python train.py --n_layer=15 --d_model=384 --n_head=3 --n_kv_head=3 --head_dim=128 --d_mlp=1536 --vocab_size=32000 --activation="swiglu" --norm="rmsnorm" --norm_place="pre" --norm_eps=1e-06 --positions="rope" --rope_base=10000.0 --rope_fraction=1.0 --qk_norm=false --attn_scale=0.0884 --bias="none" --tie_embeddings=false --parallel_block=false --init="uniform" --init_std_qkv=0.0254 --init_std_o=0.0315 --init_std_up=0.0363 --init_std_down=0.0363 --optimizer="soap_variant" --lr=0.00984 --lr_mult_qkv=0.5 --lr_mult_o=1.26 --lr_head=0.00609 --grad_clip=0.5 --warmup_steps=200 --schedule="wsd" --decay_fraction=1.0 --decay_shape="linear" --final_lr_fraction=0.0 --batch_tokens=131072 --seq_len=512 --doc_mask=true --train_tokens=503200000 --steps=3840 --dataset="wikipedia_en"
Each number is 500 + 25 x the weight over its row's rms, rounded and kept within 0 to 999. Layers, rows and columns count from 0. Numbers have three digits each. The size before them is the row's rms in percent of the matrix's.

# layer 8 MLP down (transposed), 1536x384, rms 0.0363, rows 1390-1461, columns 64-127
102:502512488483472502498526534510553542533500442498499496457498492459462505521494526507532519500511502467526471507524493506550513489464511461537506516522504484512476479493480469516528494543490493
094:563511518483451485482524501509494467508515546504495503534470509500498501497458467489457500500527507486517512476490505509507547523458539520490470510472460510516464506481553448547497519503451498
105:462455483512531484482540529498500484518522448506498459524537493507512525496526513499511534506472528482482518513528408497516490521517482496458487516522513440503523516496457490537511566497522512
100:509483510537464480527498515478500510544540453462444492540480492526507472484486549531544501509494509475494476482489506504426481479503456492505487564500469524531525499458517481518510481478522564
103:498519503501478509538534507519490494518508495547518484530491483510537457513515506508482505466518541516495516545482516498498470468519457481483517498504543520541500498486490496512475511511493504
095:504475512539469516526500502489464527491505554519499511521519474523506513498459538489492532498540487484511535526522503491474535506499511520448471490528517473504482498446484457516503507524508482
096:545519549519533484489511492544476511479432481479485522475445436495501480482493510487484497471486500501533497509484497512489471495504539541511506485510530497433471440507523519474522515523524484
095:494514506515477476470537527523485510538566542511445549503514506524508490466505488510473484516477490519504508508496546511496492512490555497537498501539492487454484499501520495513478496512506519
096:515515507520495516462518512478486483509488491505565487509532511507482482505498482459533475512505509488458478546509496492503472515502537544468518472515483504540544456510479516528533474510531515
102:473500493498481508515517515491473483508452508542519503481494441503470505479544500531511537497516463501528502486516501490515506469491476516496497482505474519552546504504533532481488502503532462
099:449490524515534490518498533478468462525493511522528535518528474490482503532466537451507507475536459521525488520467514490498479528506466481507502504495502518507470490462505518498530493532474466
101:512530529489523519554499495493532461533510480520532504542500499507518472469501519529534548491547524493504527475490483518493481472460498524544517504479526488515490467492471500524463461448521515
108:517525516502496471469506473552476502527498490479475478499499477494500502488487503525518479494505478512463495495486531504487525469482494492521487532517532496516470483516532474453474545479485508
100:476502522499480487489535491507511532531473532458501532498506531454549531506471515464520551483499514495488528446502489503504552499499513502507524522433508541512498497488489468468529522520494493
100:514461536484485521485518527502527500513529480457488490489542481505523514529481505448488521462534508464509513459516528545504518519523508472529541462503475494484494459509505487498493527497572518
098:495540488503532497531473479502460498485477511486477542522497472508515515513514528558528533487494485547521487512502483527529484462462474450504510509474489537515534503512520456532501513475519472
099:479492483510473524441444462531485509477566484478505474508482482485516481473535523449500507515503514460552510555480517550466496531536484524515519495508541492464480534488507513442469504481507515
102:467492496498477517513494515485511462486504467547490480548529505507499531492519495500523500537484483504492483477491458512485485546521491519512473505480514482492494460506513489485505448511508472
097:471490518497520492513463555486511528522547518484521487468466482516503494522443517523508468537507519464503472500469545515515450465505484530535506519505482507482511540512486511449467472495578534
100:500473517498515485516524523522525474455476502501520508504523456499471516460481496512454537454478526498488472436507481469525517521506484506476504508492483515481503520544538457507463536478506467
097:486473480521478532523473479485493494510471520473529527498526519521510503500528537451505493514478497504493499511512504481553501519486544524498471533551476518526499466479477493524521526492566524
103:525482509484528488518478482431451465458433482504485481515512527498480526491492505492531513509496460495461508505524540457509484470521525491474512475536491498477512476528507546514531472491482508
103:496436485502493482509500496515514537484516481509478537479492472479526493509497559531517509528467539483461491521509517491523504474481507500520498502496522507477502499482520538515508539511494513
096:452532497512483499444476500477497503504490555459499495440500539484455508484457524473464515509518505504499501478485508504498510500483486512502520499484498525493510492559500530526489495522510485
098:493524509505475476530489526494502471487466518558498516514517520486549518496487492483478499487494510471489524503488483524507481486499452480513442483515547531533479496496518506499492453520423480
108:481474561451495509463517527489519510490496465487523515480489492504511479489491459512502538506471522489457511527470500483485504460506470495506513481526507514466501501469525501457480495492534461
092:523528489503495496451459502510526478499488506484523481521487527501509540521488480510530555474471458520519472530521495495480494544486586481458502498473464482561554500555463504510479516476526496
104:520552513476525514469500487469505526531509467529530459496513481534529512501513459485466502506498471511507528548496521521502516514517524504466505499482511492529503474503551466515527507499498492
101:499499494483498522478485465492510526490477468499508549488540475492511513498503455529508494480524477496528534477522469517510536533493488537554528510488534478453535536470541484498545483471536481
095:492491482507506488492495448507467489516511481528546506473499516475495483525487534522505516476475523511529500537470484489494508508520489494507502542466531511538514497516530519486470544491477565
097:490513484468507483523463500451564505475474499536531504492469483467499514530496489525529518505532500530491467512510467539463512496517522468496461506499459470458505528543475481527520507454611526
097:546494504477512505477492462490554522490511512479484533445520495501514481489513501534495529515470515528493491534514482483516479476526462505488456488474507472519444473507484473495540499507499496
097:523508484494536513502514507473510509498475532491495505541476516494514498526480527500503486539516510506447479525446514449454494513472513505532497498534502495471488481466459503540496476503469476
105:487468529459481521502443454556476481495514506492511514496509544493502497484478493520511466518517475507481534499480486492497472503496471499514471522518511467534488553481480482526452478502523498
108:497513517552510463500497546493502493487479531521469507540503441467531491517488470494511506478519499508478524508482487484527487534531497479491458483468454491472513517477537482502509508491548495
105:534484497495540495519487523525509481503465538474496518490500493495543525482517542506496459519477524509485477474499502503500503534481530542486480511485465526516502503523520524491514516515545493
105:459454479493463487499504476472501470513452505502509519460528503501484486493514505488527525510489518465478509489476478495535496497507515516518510488508487512481537522537443476478533514500489521
108:469511498482526515473441485522485442509435546479489525491499498512503503468502485493517542489504497515522499489504461541494485575489480496516504492512508512464530488522530508519541514542502481
093:508492490483520518463485511508480527548501505499527493476476555556473500478493501525542533514504542526480478477479500518481447524503516482479524489469547495489486494516470498454506494486494482
109:514491503549505493518486470524504479495493484441504481534514486484453498540513462510477482484507478481486547509511467476493530460478516479538538526557500503539517463536496511510500508505473476
102:544483494465523517500484446497449503525466469472447548464503504506517496523482494507505496503490497475471511474537520517566479499461503504518523483506525502508516510454489519484508480499499516
102:475500485535489519492473486501490510478503477476518506490533503481488508486529514502478446458478485584528472474477434513490512490473499508502479479526450444499510516530489488504500540515531522
100:517480485517483505493501504512527487490510504466509511520520484525481537441503472544509484468496490519461502512494486444442472473520489524546448487500521544517504510512479476467526494491487516
116:460501533467483517453527549540502471517502517531485485487514459512499534480530491499468523499483509498514458505536511489483476511488535504506527469507487486464499510505498484521505533488484467
103:498464514532474491495524501525475523498464476506501470512485464482499486509498501504520544532478509528470466524458547520459510506449501500487520490463483511510525533506521496433505468470488512
095:532493477476515522472487503512467498518488494479485460486496569449493490489512452495509524459476509511460528514480520471500476483488501483537507511485483513495524519521517482493464481515546503
108:493514500487489508490523486523444545511507481490499499497517491512485501542508535505495524505505493539544480490494534489513506467499464559477462486474523506485518472540495498497507471549504503
098:459496499507541479517482485500525519519469493499451525497505457506448498520519488498488524495489515468458489497500529501511502513520474454510523475532472508506554503491509441499546499485476548
098:489465479460500480506535566476508465461500516541518499499465499492497499522499502479471482497522484539509470500556527561495482505505517528419472485468488497472495485522509489549513501509486486
097:486490497458507481503497540466496511502476493476478491437481495512506544490497467488495548516490473495459486487549498485472473507518520466490493532544528512508528486496489525528516540521504452
096:509473529490444527495494475490552486512540497473505553562484517503520516502506523513482543505518485483465506513481455531551515475471534499520470496488481477473500497518489541532495504529493462
102:474499507512465477492512457487499469473534454527487520443492500515489489513514510494487492525477521504495496491525435504425540479515509482485496465466484513481496506533459489532550505528479503
102:507463458486456506513484547516485513488497494508538512474474517501506496502493517509480515489443524461473494562479506472456524512483522508509482452543506539468496431508515534500466485509480518
103:520537475492478517530513512515528474469502443465506486437511513492530478509533494498521532469518501463504515486488510499468477513524482508531433491504509497488479482484514490462513486496576497
099:482482508509474498518526480547494528514504534501474507489489461488522485479483532462528505521482558452507486466483531496503475464495499466504504508515514483535412473445467527508467524479497484
100:473492498514486516447484477521534456461480544469502514506504503478503460502515489516474499533456506510491494472510475494490480455455486447499496490525512490475486476526504512419497509475446507
094:496505518504539487492510518491498496485496504508508534540489473486504490484497501517498500517510509492467508528500521496529502494519529512511534523460532513505494517475533547505524491502588468
104:472494483478522472497520517486454505492507498463486511522484495491490514545487518530526466560491538519526524495532465454492499508478502452515490491541462504519565470536466519521499533533443539
102:494472512499494523528474529453525439522491513478464488495506485495525506498536520471535472512508489495480466515462499507518506483507506498535462500512509541525465554492487506514494497493471514
104:496461500496496507454458486488509525504512499508516491490512503471491466499496524476493503530476454432476485528520512465512519510463539475482507518497505527489517508509547484486457474493478538
104:511483480501500509467499512461487461511499522483480510512506507504521498510478504480507463536462521526513530469501541444461515468483550473456460523481522533464494513486519493483455442484486528
095:538524479512491450537498493458504497505502470499510542492505517499480488484559482512460470510537474519560476506511499525514483475472527523506531467539515476513508510449496525497502492523536516
100:516524530509481533514519507559496522524513509498543513527524541483474537479528471484497463477495509460524559484513456439492455489531491510533512488467505502467549559511514515500506509502473496
100:510491499517491524504505525509513549500479471484500490533465489533535515465469481445521501510533507529479518545471504494462511480469522467538510509482508528474483485512511505496503445485566481
099:479517504496483504520523475509498507503520485486462475528481496478484485517485474527496534509495511440462562472494472498488500513496501520526532503522460499561494477483473485537558537505543510
109:441534483497510504482491496521475458498488491523469477524504492559464495471510499510512525477509498493500492513456465499537491463507534449523465495478480486521498477480511501506502496500553509
104:494482542486484509482489518491440480481500494522533477495554450513471509514470520492503497477502517503468480499501513454582504516469471490444482497507497519485518515505531501523498519527451492
099:511513545500485545549495508551437476512499533489508522495477489527552532449533538506502487517488495484508498515502511480498524511470500493498518533488501478497526513466539522556540508508530464
098:509511530517456488510510547495469501477464521490513481490496520452506460508442484510511533518487520491531484493467551546480555517487503542504464525460516516513465535425449559507525467512504459
097:519525488470494493490466551532505543536518452438506455478470499547491518479526503487498523485484513514521485466526480520516474533507471543566509504530495505454541470526498513513535479500519482
111:471525504488496514561457491497494495464477530464509517514444545528506556473485509495503477518478552473524509507504470489503518465485480525507509462501487520490501490478490515520513467501461474
105:510533488525507454467512510473487518482482470500516499539503487507517526473531522505447476470528491525493481494442523525465509476501528500484502516460503512471472512514519498488494513499442493
# layer 8 MLP gate, 1536x384, rms 0.0364, rows 1391-1461, columns 64-127
102:514500508468504480514489523509507497473504518520477460499529488498524523481499447498518473493509483516549488504480502521491466513504507531473489522522547501519515531475491476493509492484554503
106:467480524516503508557521457497479531463500494501495500473461476500515468501536521495486507474500505474519495463501542512507487459524471476528464531501502479486509469482545485521525494504498522
103:484527514540522525454480532550481502521442461527483491512522475497541512517501531484531511507506498481493543522502524499482461479511515495472470509522521472513486483445533481514545542536478500
109:484486479458530487515463508488518530503524469515511470479479479533459491452520492458469507486495503502505482519492545468509511485517490490469485497524548524546479537473495477503487500502532478
097:458522504532519519487509499495502468506521467491483543486506474504459539515531545503525510456485518472524477445462504468494475514539492500518480493506457522451481511514558527516480479488496472
094:503512493499487451481494498546489528510434527495497520473477493498470483496508428524510518512502482506489537509489486550504499529530457504510494511480478510519532491504515476489529514520524478
094:509507518491514479504492514538461527477478517490473489518489488461480529540488476490508500497499492515478514453493510461525499507450454483462476509524506516466535482468505507495481524536505531
096:524517477507521513469555519521511531497460480476481482523485487498519536480498504481451515484526487491531550456519508505521523492535492509486506483477495536482486464475490545523515483513548518
101:507507523520471541500458508531462494478506524517542501492499488490492479537492513484505499527499463534506537481514517461512534483488524539552512539500541501525518508518519446477481467490506492
100:536473457500516509457528500521521515494506491506506441534518510524503485506505473530497455526460521458466478485516482549561533527434509512526487505523508476472511528473505488472465522452480466
103:512525511529472518479530505485487539507508504510498488477512489476511526528470475478513518528450483491455483513488493479473478505494516464492528469510492512496486504508556475486462512497520523
099:480516491521479477451495500553513483548495478467450454464484531520514513531490438530560511551525499527481507487473538517487507491465535522500483479501469479478504531500448497483476510527509464
099:541505466515452512502537533542489482516504526492515460444487497478562501494491514459532470475512517504477473529498519468550544468535458519477491477482505497526495485470495471500494512503528524
098:503474533487505494484510517482517476516481513538507477514494515525534489502489507504549502497537495533486498490503547530476494569530515503492475502493499536513497526528490481528498512498525491
098:507516520481505517522439496506484527488492499478467538539482502503516487509534528498515519483514514519483491531516537527494503502452460466521545486502520516512516516437480474465489473501517498
098:528512521510492489486462477512485546497505478489479520509471502520535447466482492548479498498511502476470467510463558521532511496476482520498535482519511484465467498483511485528524521496553487
103:524501539518501501509518535505485465522495451473477523494516497482540517530528505448515514498511517465540460452508501515538470571486497504495487497500473504554531505504520509526496478507460485
099:505508516545515491506501487517461499504521483515465515504508506541515468474550496449509518506526529510479444499507480465492559500463457496442485535482470481463458490490538497526479478488511491
097:504553502492526506483522483489531522527494473507460532476466512466474452486512468476495474500478483510511445517524502506506505504509507569495479535514536481544486496544520511472512469468505502
104:510519493452505491485465515520440557477493494523518513531476445494461440507524486529518538499481490476523509479488497503483529560493459496480491510476513524490487527511513503493477524469470505
106:459511513467464500503529527532482473533482515512512470475465521483472473512482506526547470500471483522454547468491484552472486481496502521543555516497490496473517544471480519480473485512487483
106:491535515431524490520501457530510488498479492486481491500518522497512484485504519494553472486507516527455503513490484543508467482517518551498540518523484497571484490499505491520499506497521511
100:466490478511529473474483523506486514514526518457489475522489471496483447532486502479510547500477498486496516532511498529484481509457456511469517505482495494523496527528527540526496455562515498
097:512512482499554514496471516534483527534535512484464493521502493488468508517511503496507536526479523517464508469484546529512484503490489500460520504491483529453481460484479504486512506504529511
095:527500519422498494462478536489524526488502534488521510468503491520480510458507481471475536495469502499491538497518474507485460481513456504498459466493479478484525482496535514481477489494476461
091:488524513529517508484484480506525481508468461468485471453524460504518466501475518521506545475535471499472491446476501503469508495475479548471539512517525489535489492492499497486540477470454477
105:502495561489502527503485549486539537499534483470530502499525521462507492493529519471482481502515514465476515486510498472519556509542532480513476510474447484528471502500548518524515483527491496
104:509497517458501548505493523512497433517517456539493505479516476471475509503523513519462528448478491512478527463479443498528521504488524517475489568517534524500535453477508483475500519486534481
094:496539517490503531485483505514505492478473495472497492451537515540499498501519437543506436551470515510463441512490493478512493512467474506504485483490474492492465589469496516457461506517489466
095:511449545508465544466532553508487457521522515513517537526512498521493504512507508515505491555505495475492484496539517571563512545471539521471492491486491520538506533516509533510507480504523566
094:536492534510509518476572496489509534525513510495459508473488524455538496501484535548478532492484526549497554503544443460526456489506493504507494519511503487499448485523497525490516523524497483
099:499469512532492566558518562509451485484474496481465475516494488493512499490526511552477531488521488474494523477528457522532502511471511487549502524486462521509519514507478482515546534486518475
103:473527525483527519510468500499502495475507489521497516500552464488518528527557502545529484486518515505476483465523529489461535548440501493449511517480500493489516483527502502504488495445550495
101:509509476503530510516522467497479506501481521546487480453517537498491490505491528472487496481534488458516513545460494534511496525519526512550484480425510478518521530463562457493488451508502544
104:541465437483534484506488507492491479496467528534469502493495514502529502463486510490486462514491488503516500481508491517516512489483511487480486487492468477478478507519497528468495533549485487
103:519490498484500530500494489485535496464466514495498538539483488514513466506526523512477507508462503485499568469475440510519554488502499564504482471488557517458493526545487510504476501488465512
107:473511490511472518535467473551520502505479515493522540519495480503491496469495483491474454480502510522494494498509541494475492521520492535475489544507487487489487501461505506489485497482481500
090:503497527497490459515510505534483477476520486538472511503513501511505555526512500513445519518486487475499566478504506471500469512492521543528489566468494487517497477536504450494484482543498518
103:538519510490505501482493503519509516490523499491518519505543567532456519500449502536527498489476532522533484472502539542548561479466551494516480519556551528520489500491503473528518533492443526
101:525483513476493519549491469515509449515480466485486505468476464533477482480472510457538470516481497512531469526496467490546511509510531490468450495502513469506492492517483492505511502521492476
102:493464530494511428493512491489488484510500523545492490495489519522505513494509470481561534594539503461514500546523532448472500502517492483505546530500524517471466447488479498472516469523514516
095:490488467527539450501470485511513470532479462455543499576506495472489523521514478494494495501536503472512471514515501557530515512492527473536511504527503453483497493489494534500500495474509502
102:516497546468519525476527536528509460487496503489529477534520532475490503525526504521529481479541485507516476524508527484569537510497488488509516503478488496515496513436479505494538493510515487
107:511498479500521411512504486506462473547484468506508467506504510513478524491511480501508522440510506522460478461462468536510478499470498463507542525483477477519478450457548499521461496521508522
101:508510499524498511464497520470451508465524523544467512495493493542534464452512486523503508530506502477531506487521519488467511514524478513458473498531481483531492473480532486496516476471465553
103:515481487517461499489512503536462514509517508496521502526497538465470505529494537496531477504491472467529458496544492491493540480486492520528488560451498505509493529491501469488496507519487458
097:493512486524525533493512512513532417508496495481484507516517577469481503541497512464519479505510523484529492515467524474517501495491499509493502477526498495461523525513480505506491506499510467
102:488461502545473491450518502491555473473436485486522486494518505455491448496529498462511511472509458530488518516434487478500514491541470477520494547465531526506494487527446446500515475515500470
103:469544490534478501514465455530502534535515462530532465574530547476522461524544551524526539486488493493451478526511499516505491509507449481543474474507550488507458483516527482489497491481527535
097:520525502498481450524481563530481516518498490508521525534494522505464504495491525467530510488493483544513523541466493482554488534520454473501514552495483513500446462483511534527529526451500473
102:477477507482496497479510504496486487518513529498541494471454475511483523501538460524472493511509468498481541489483452511495515514492500471494479464498504490503457509498445475530484516530501567
106:483511506464483479519440524535517502517501497477485499498524514467487488486453484486472525501521511465513522506472538486525466507481449464522493452520505506516496497481537555514495489522501499
099:526469473485526503554520527505479449500494516476514484472488490501484485531506488572476523478543527515553496507491513514507441498511501509499475484496461502485518498482511503506506447538524495
102:494495518545460477511479508539502508496477521492515517489477509497501525486505504500470485529466524521518482493470534475507540512530473516521493494465507490527471478456473490506488490465499495
098:507486464468499514470490545459517510491491479506453490550520475531486514551481515538501496449540505519503533515495465491553495475458485459473474482505504470475524467499496475527537525508503456
094:539507503490467484538488533544472522516481521536535519496488512487507523490515483485501498475518521485485488511500503477505528522504506511482547523474505467480516509494515451515510516504549479
104:519471520520458500530470475481531496480480497502451525469493517455523519493504467516473462521434513540505502460460543501474512498522503473456499492505548495529473492535482492488503491529492523
099:512513510449521483492470479521529489483509504487524530472490505521510519488423468533547492504527506465541488494453468487473499491497499491484494502491526484512522496461521494521489488475542517
102:542485499482520470526524456507509486527477461509480514535498542530528531491506487503461521547526504511512493517538507527528490476476459537499503489472530495525496512482488500496488501498501479
100:494507489485486477488497500518500519485486474498501508528550543538459530569469469503506489529471552451513500519518511492502523520444488476509492485506525462537478533521468513477537550535526513
099:486486473503523502529502538462515449503537477509505474520513511468473472535503521546499481495514513483500483484472540505477526484481432485497497471509498570535543532485566475528516464496552513
096:473498504478525522442522469516476511513482495494522511522504517463532584503529504485480531520487497513505524477489466506521472477510522467489506465473503512510560477465434526485506512490520552
104:547512505465454485493479513555486502509483494483501476528504467478527485505461523491497586495521476522487480527484459565475505441456526488495534489499509479535499516480515486527478493465499503
097:480512507497516498459490486527542518489467526526499517491486517512527526498521512507520489501513536482533490487534472539559511496501427515552500481497477490492504496531496484448472504503514557
114:462502460505542535481476477524468500496483477494488466487510499538485513502520482526510504531488532489498509524429437505517514465488497464516464511505491478519521489476541483515532530504557477
098:459527515532516480575480535470474440520516480552519530501454491485480487521498517491511508469543516508469480558507489503506499515479483501540464519516487506478565468473500466502462501513524484
097:503481521488474507488464515491447513492504500464504504511529519481499496495430491513457518516495524468536501493506553501450530491517463462519489496505481521515530480498524478515472480468487506
098:487511486468499505504471548489476462491485544505501493517476504514496556520495540524497502479498514457475494508501510477514474482506487506505477471520462468496494505529491489491485508541479495
095:511461466502461506516494492514501474477462509520529566469521513491503487463466520511515494548488538486488485477490495490471560519522494461501484494461482503511492496510480486542496540510469525
101:454460524539493507489484514534480520507501481516514521494542523510530514521509521522491500541516460545488491534542545512508507511491534493445522496505450504495484523480495470481502484500508506
106:496493483496487481552479494491513505577520462494503479489495542546518462478483509491502505468476479504473491474526507495513551530458530488461486551455451478521525501527460488525516476500499513
# layer 8 MLP up, 1536x384, rms 0.0363, rows 1391-1461, columns 64-127
101:489507546477531485548494504484495515507489473495513515512507528498547511498487527511517505497506477539477489555497460521476492482553491527474537523511522489532514515501461531512536485490570478
102:484443490469551507492547503478503463470507427466504497457512478457528490472488486501499545505535474499546480502469507528531496497516500470475500482516478469512480519529485486518469526473480471
097:455489513549493499521489513512488532448492459577492503478489496542547458490505504495521456481481513469500527468530533466529496483494504469484457493503503526494511522451555499482481497524491535
107:534492490478452487478508477522505476508500516496459507506439536483484454475522483451487469477474524489500488472522450514523492509525550486509504509488521489499522510464510569487490490521517510
094:511520523535512457480489528525475464492473459508499554493508476530451500553510482469491451476517499539501505479519496526502493544486488480499468471504475500467531490452526514480458486490497490
095:514517466545512488472551517530499518483481490476519491493527512487522484520537524482504479521495502489504475513518512489446520481540470502482536531538506453474503551501463504547484491525513490
090:466497519496534514499502509506490508483523545485491504525497565534523483532498520507490527501483521484488511483510500462537497535532511492474532512454489504552499480506492508485468556474510528
097:527523491462492481493507511483520500517461470499515486460503530501505545449470477488496487517485459514522527490524489472457492467547505502499513499475492535469534468557481556474503504482555516
105:513488441491512500472556514503521494540505557493497502492476465515482518494498537512518465481530552494518521513472509499520478499533436460501509534505477487455485507497515506537507490500505505
097:487546523530503526494512525520538510523516500476542441527458531463539519512543524507455484499521509474528523516490496479502471528475508499463520522486481471487510516503550499529542514469497525
100:507512508491488515468486512488494551482515520451513530497552476478487515514522514520463525502477442489508522490482502468498518487505507516518485492525481477503500468526516498446487542495433480
107:503505524518515470493481501496494500497496469524525537483523448493498498461510541501449495462471470472495539524495531477474495508535482494490462557497579510484506456506543466477478512479502513
099:507478510515507452498474516511508511525479520489461569519526547480469512476499511498500551512507474462520487446523530516487506483478518508521509508497539493552450508466496473480523470512474492
103:500474516512471520476517487465531556490498532464484502517499505513535499506488510500513464504514470489486486492502570513474498542538485512493497474562532517463478545562518482498481524471541485
098:489484493495512527477505533498487486498515485464534514514534488519518509475531482520457484478513501516519525521509473485495489483544553475527503520528475462470558534512468500449502528515492469
100:498488511500459523490486501500493492511445466473496505491473461530528472484478465523512455528515510475448533482462525487490502475457483585481507518527490502482487518484489462534498478481470525
102:489506491506503449480511458506509547487488562487512484490512494492500478526478519522458510444473490526468515496458516500537489501521545496501522491513478538483504477505505446496515480576486500
095:512471499475479526533515496473447507490518542489490466526492544494518510473519493477484488510477485565493495531516520497511510552496509486512533529507508530501473460566501506439440525527501465
097:536515506502493497482523528521512499477507511467524517452535530474497496506496516520493486502474453511509498499531471496492467567489511502424481502524515543518493539526498492492504554505482488
097:525503489494495442502478407511457491502483502455513496477509465499520541509504518462543501517489490503534463479488493516503523530510510499516562546505478499486466531509547486504467490486464466
111:558497495513549496519467496489481521491517503497486457523476505528496490500544473513493479513505496518491526519506547479483523482502472532515482517544457530522495542474517540497499508544519481
105:483482539507508514497567486526504496491523504517497488509506485533469492531500490495529476506476449531511546486477496532539520501476458510484537474491476511485488485524544470515511515505517483
104:516469526443526484529516509503499500482494480474512491521469531515486488484499492512492446468519447503504489500490491467547483520502481520510541486494524476476505500486500487506552509505506513
097:462512465482515532472557435527463493502480500500481479514464446463492471484486491466464455542480463542496485508474470487470471490565481485531457490463531481514507538493506514502513512489509516
099:512475527516502506509517537498518509514480466474492498470485455508526465448500458539515479474472510473421489537504499449490494499531514505518510499531526547445491527484485506484538538499502490
092:474448515466459518501497496537456459536513502508483500471475485505491448509501470536530499457519532496510503474499555478480460540482523529528541563502503490465493522482481563500484496514434475
102:483495484558504463442524503486466507504502495512484501539494528523488518529539519524524515500520482506463478508504493508519455507438492507501525487523480534474533496538456455470480514469530499
102:476475495512537425494473524501530536509488482533553515528538496473495504478465515475515455501453518508498503515498512531495511469478508479540509441551475402516486509459492518511504508508496468
096:532489517439500513438532488494498492471468470494511458467496468534509533523514459495500497525504462515489500519493492487475505456493459496494525465491526509490487492537513495490499493510524500
098:532484506513496509495516539483478473480470494493492503519465485558470495513475479493486536501536487484467505467507499507485473476471503546429534480518521527466499521533461475533552485492536528
093:487547506464487463495502509504488488488506515514509513521491481524503485477511452498506515474508519477438451527528533495478533480533513476505508516491522474486480510492514517494481543501515517
098:465492516502501536501512534518468507469467459456517503494447505469529510473464505465501505448509492478501521474537447545533542530465492535540487498461452499545500563570517512496520550445517501
110:504545539513473472531483509486496471529531493490516477504502510540514511510460518475486504487482512526460488529465512500508499509502473462495487517491485553479521501478524472535477464536514503
112:481514524454510520518499481481511508476512518533519484479505502488490485532511551530514501494528514448499515514462502544500484551494487520483464438466490491513526524503562475505512478510512546
107:517543479486502502521485497527486481521504481465479517509486491488503514490495545516517511508516510471537468470471525485501526525466556557516493569503508523493508511553473538519504549479512495
107:504521525459498492496508503458506477490481513529489576448482476487473530460491544483466520513488534506464477494500481497502543505522488532489535491520499545459486504527484499516501543499507512
106:524509475527527524497466514493503512483475528477484502493524463519521455518495530477495500443507494533496489516500464475523470537467528472530535526497502493490505485518478509517489524471553486
090:492507509520518516466531538502502507490489413501447498469482511487488480513541492505458526493494483490456538495510500515481490492489508500513467574489481485523481442518509468527505526546505520
112:483508483545514531459532516507505511483508490442524491491546489475459440591508479487495442493509522486482506563516494484521516492492515537538484501503499472519526459517492482506508490532482489
104:521502556513504471528466475531472465505471495503443524501503501467487508449531534456505476500546504483478462490486497480534465481514549518485472479498536481547541507498510488492509534464543485
097:500495501460516527517485491521428537499489480480486464506547491527458500485518488465498498510505514499525523467489463500472513552511477485550470456511468499492552521524500485491449480513501511
097:493469504449474490502489501472480450481521521522478538451528529534500477459514501475512515485491502492500493526520496445478501489529513471504486468519515542479489492529495500532515481524564489
115:510491510515518479450538566519530460486494502496514499550525498478511500458502503515456505476489469521465501483520524471483497476497564498485528498494489475496547503457511483507499524501516478
101:485474504549484544518527531501477528527490474528523499507517502483468481525510480540489470501500517508515527494490513467496476456508517497523533493506472525468508494489463539547555542498526522
100:498531533512443523500476547468530559469486512511507539471488494519487495521512481507548494487530506478544533485503438489511503477515505486489498518485500491530493489486475500498529532468545506
108:538519498465523465521487491482486479497491493527511453508523523500475512551468515495492514514522501493498498517507504509508489517488508470498487522460569527479547519469485456506479513506494543
099:476509519497457543432500514514461468499483472470479510545472471484484548510576540482516531465545548523511525513489554479533501513523462495538516492506492492477537510492491481514521473539520500
098:522492530525481542533532482516555548505466488477535506472463485509507489505499567505463488477501517525515484447515461471491524539477479493534484486479484499485491484472528468540483504494495497
096:511518460476540514484529479487514493508495486428468494428466479504460479509452508496488519499523495448524488475516455485522472500481516508526496514519467463514529502481478468494512519522461504
095:487469513490513478535492485508517469525479484495508468507481432491490491516479485495533446522475555519534480571513504502465473505502476462501492508541533501500429495476462499502469508505471550
101:489524505483508477477543495497477504511497502449497527509524475475474479541473494523520508521540532504488530440496514515459451482514492493490524451459486521463511527486492494510505533517489535
105:507460491510498525459533469538468440505480519511501464484448489546512452485487488451448519500489536544468511532480511505484507497531525542543481518500486514527482523507532527500515508491526498
100:527510496464562495538486476527481442538501508439499498508488537514461513502504543485510522542538539476485501503511518480514494494533523504540485530526521498499493476496534458474531506521481517
099:508527507514493503492489456511509493489515502500524499516518471494519459513481469493524491484512478511527494558500497514499541527491446546507505507529503492516498457504503485472494462431476527
104:491534512475503473490489474520466465494514500514469531506513449502497471491515501478510476477500533466473495498462485512540504485480497457531510465554504516519517527527521511479517541501471474
095:520490479488490507496514489471488457471537473500437469446497493537478527479487548489443522531514465481515493518515503493491492505504490505514483484455481517536463476535518512524471482496487526
102:503535519482521536457481540543484502527473474483526491503520497515455500524485524504497503469499471502489505480511486456496486494512470532515465517475487486529522556500490503492531480444492501
100:515490492461486495498450494529508463516496523555505506533526516495528496505529553496510466537514489499488545503475480512492476485504493500487468495490507517529467463452489525543482497546502513
098:546522520514524523543526488488503520524506482502495457509483511458483457480503541474499502488481493437498515494523462469500478494488504535486520488468487517485523495456504476524477463505507486
106:506496487543496523483516528508538467476470498489490515495481524507542479476480487459537512468505524519511523502457493505458490506528501483524490500473488512476495507487512492541496488485514494
095:506459524500476531490524476512502543495505515503501459492487479502507525545499460456457535499490483489441511509508476459487525502497472528480540508495528509506494511554485524477502524482494510
099:478479494476489525504519505497497492511489531543490486523454465511508497446541451481532503495516544471502551507515525530515485500505485512491498516472464506508523517482502481538476466500467497
103:517518544518505481506504474524486459469469482517470462512450507493503472498443491485511530529504466491484487504506530483472493506459510471494482465503530503482504524542513511504493502488502489
099:476455515489457516483508508526454521481526505514509459523488450489487501511533508517499495464521487460489536528484507447500503530491491564462495524465501482531484532491499494476490520463540489
113:491518478498525541513493479550468510463467506532535491519489496503433520508515478524496449532457512478524494514481463504536473464508500456556477469480464492528508462499478503506483555539526487
108:527476524504491520506508524486507500442496449510490472497540475449493523495540537498496451500501491473486522550475511497565506483501500490514499473475499495489481486527469460507495519551474471
100:518491525527493491477480525469530525535514503517475476467479504526493536553486431495504482490512521518478489492506454516510484514482466494441524424459511531474474513540565489496477475497504491
100:477527466530510500501525515495545492487542482482490495503524434499507521498525450489533511480500492501496518461542468481529479481478491483528482487512499515446498496540484448437472547501509490
092:531505502511522481533478528488494462502484539479525524463515524471500496475503504480462499551521476466523496543492488476535519535520486465502494492477478499513452528478498471551519501488497483
110:510543512521458527551538491483502479478533521460501484511485504503497539516465504480541481521462525527485507513492505535531544491522509497461545490509518519471477468510515460509471450448469469
106:469469498484513479475507486513498499488528473484501521502496482534460529519510561483463549480497492509516491490547525508497509532552509522496485495495470508471514514501533485512482478512462504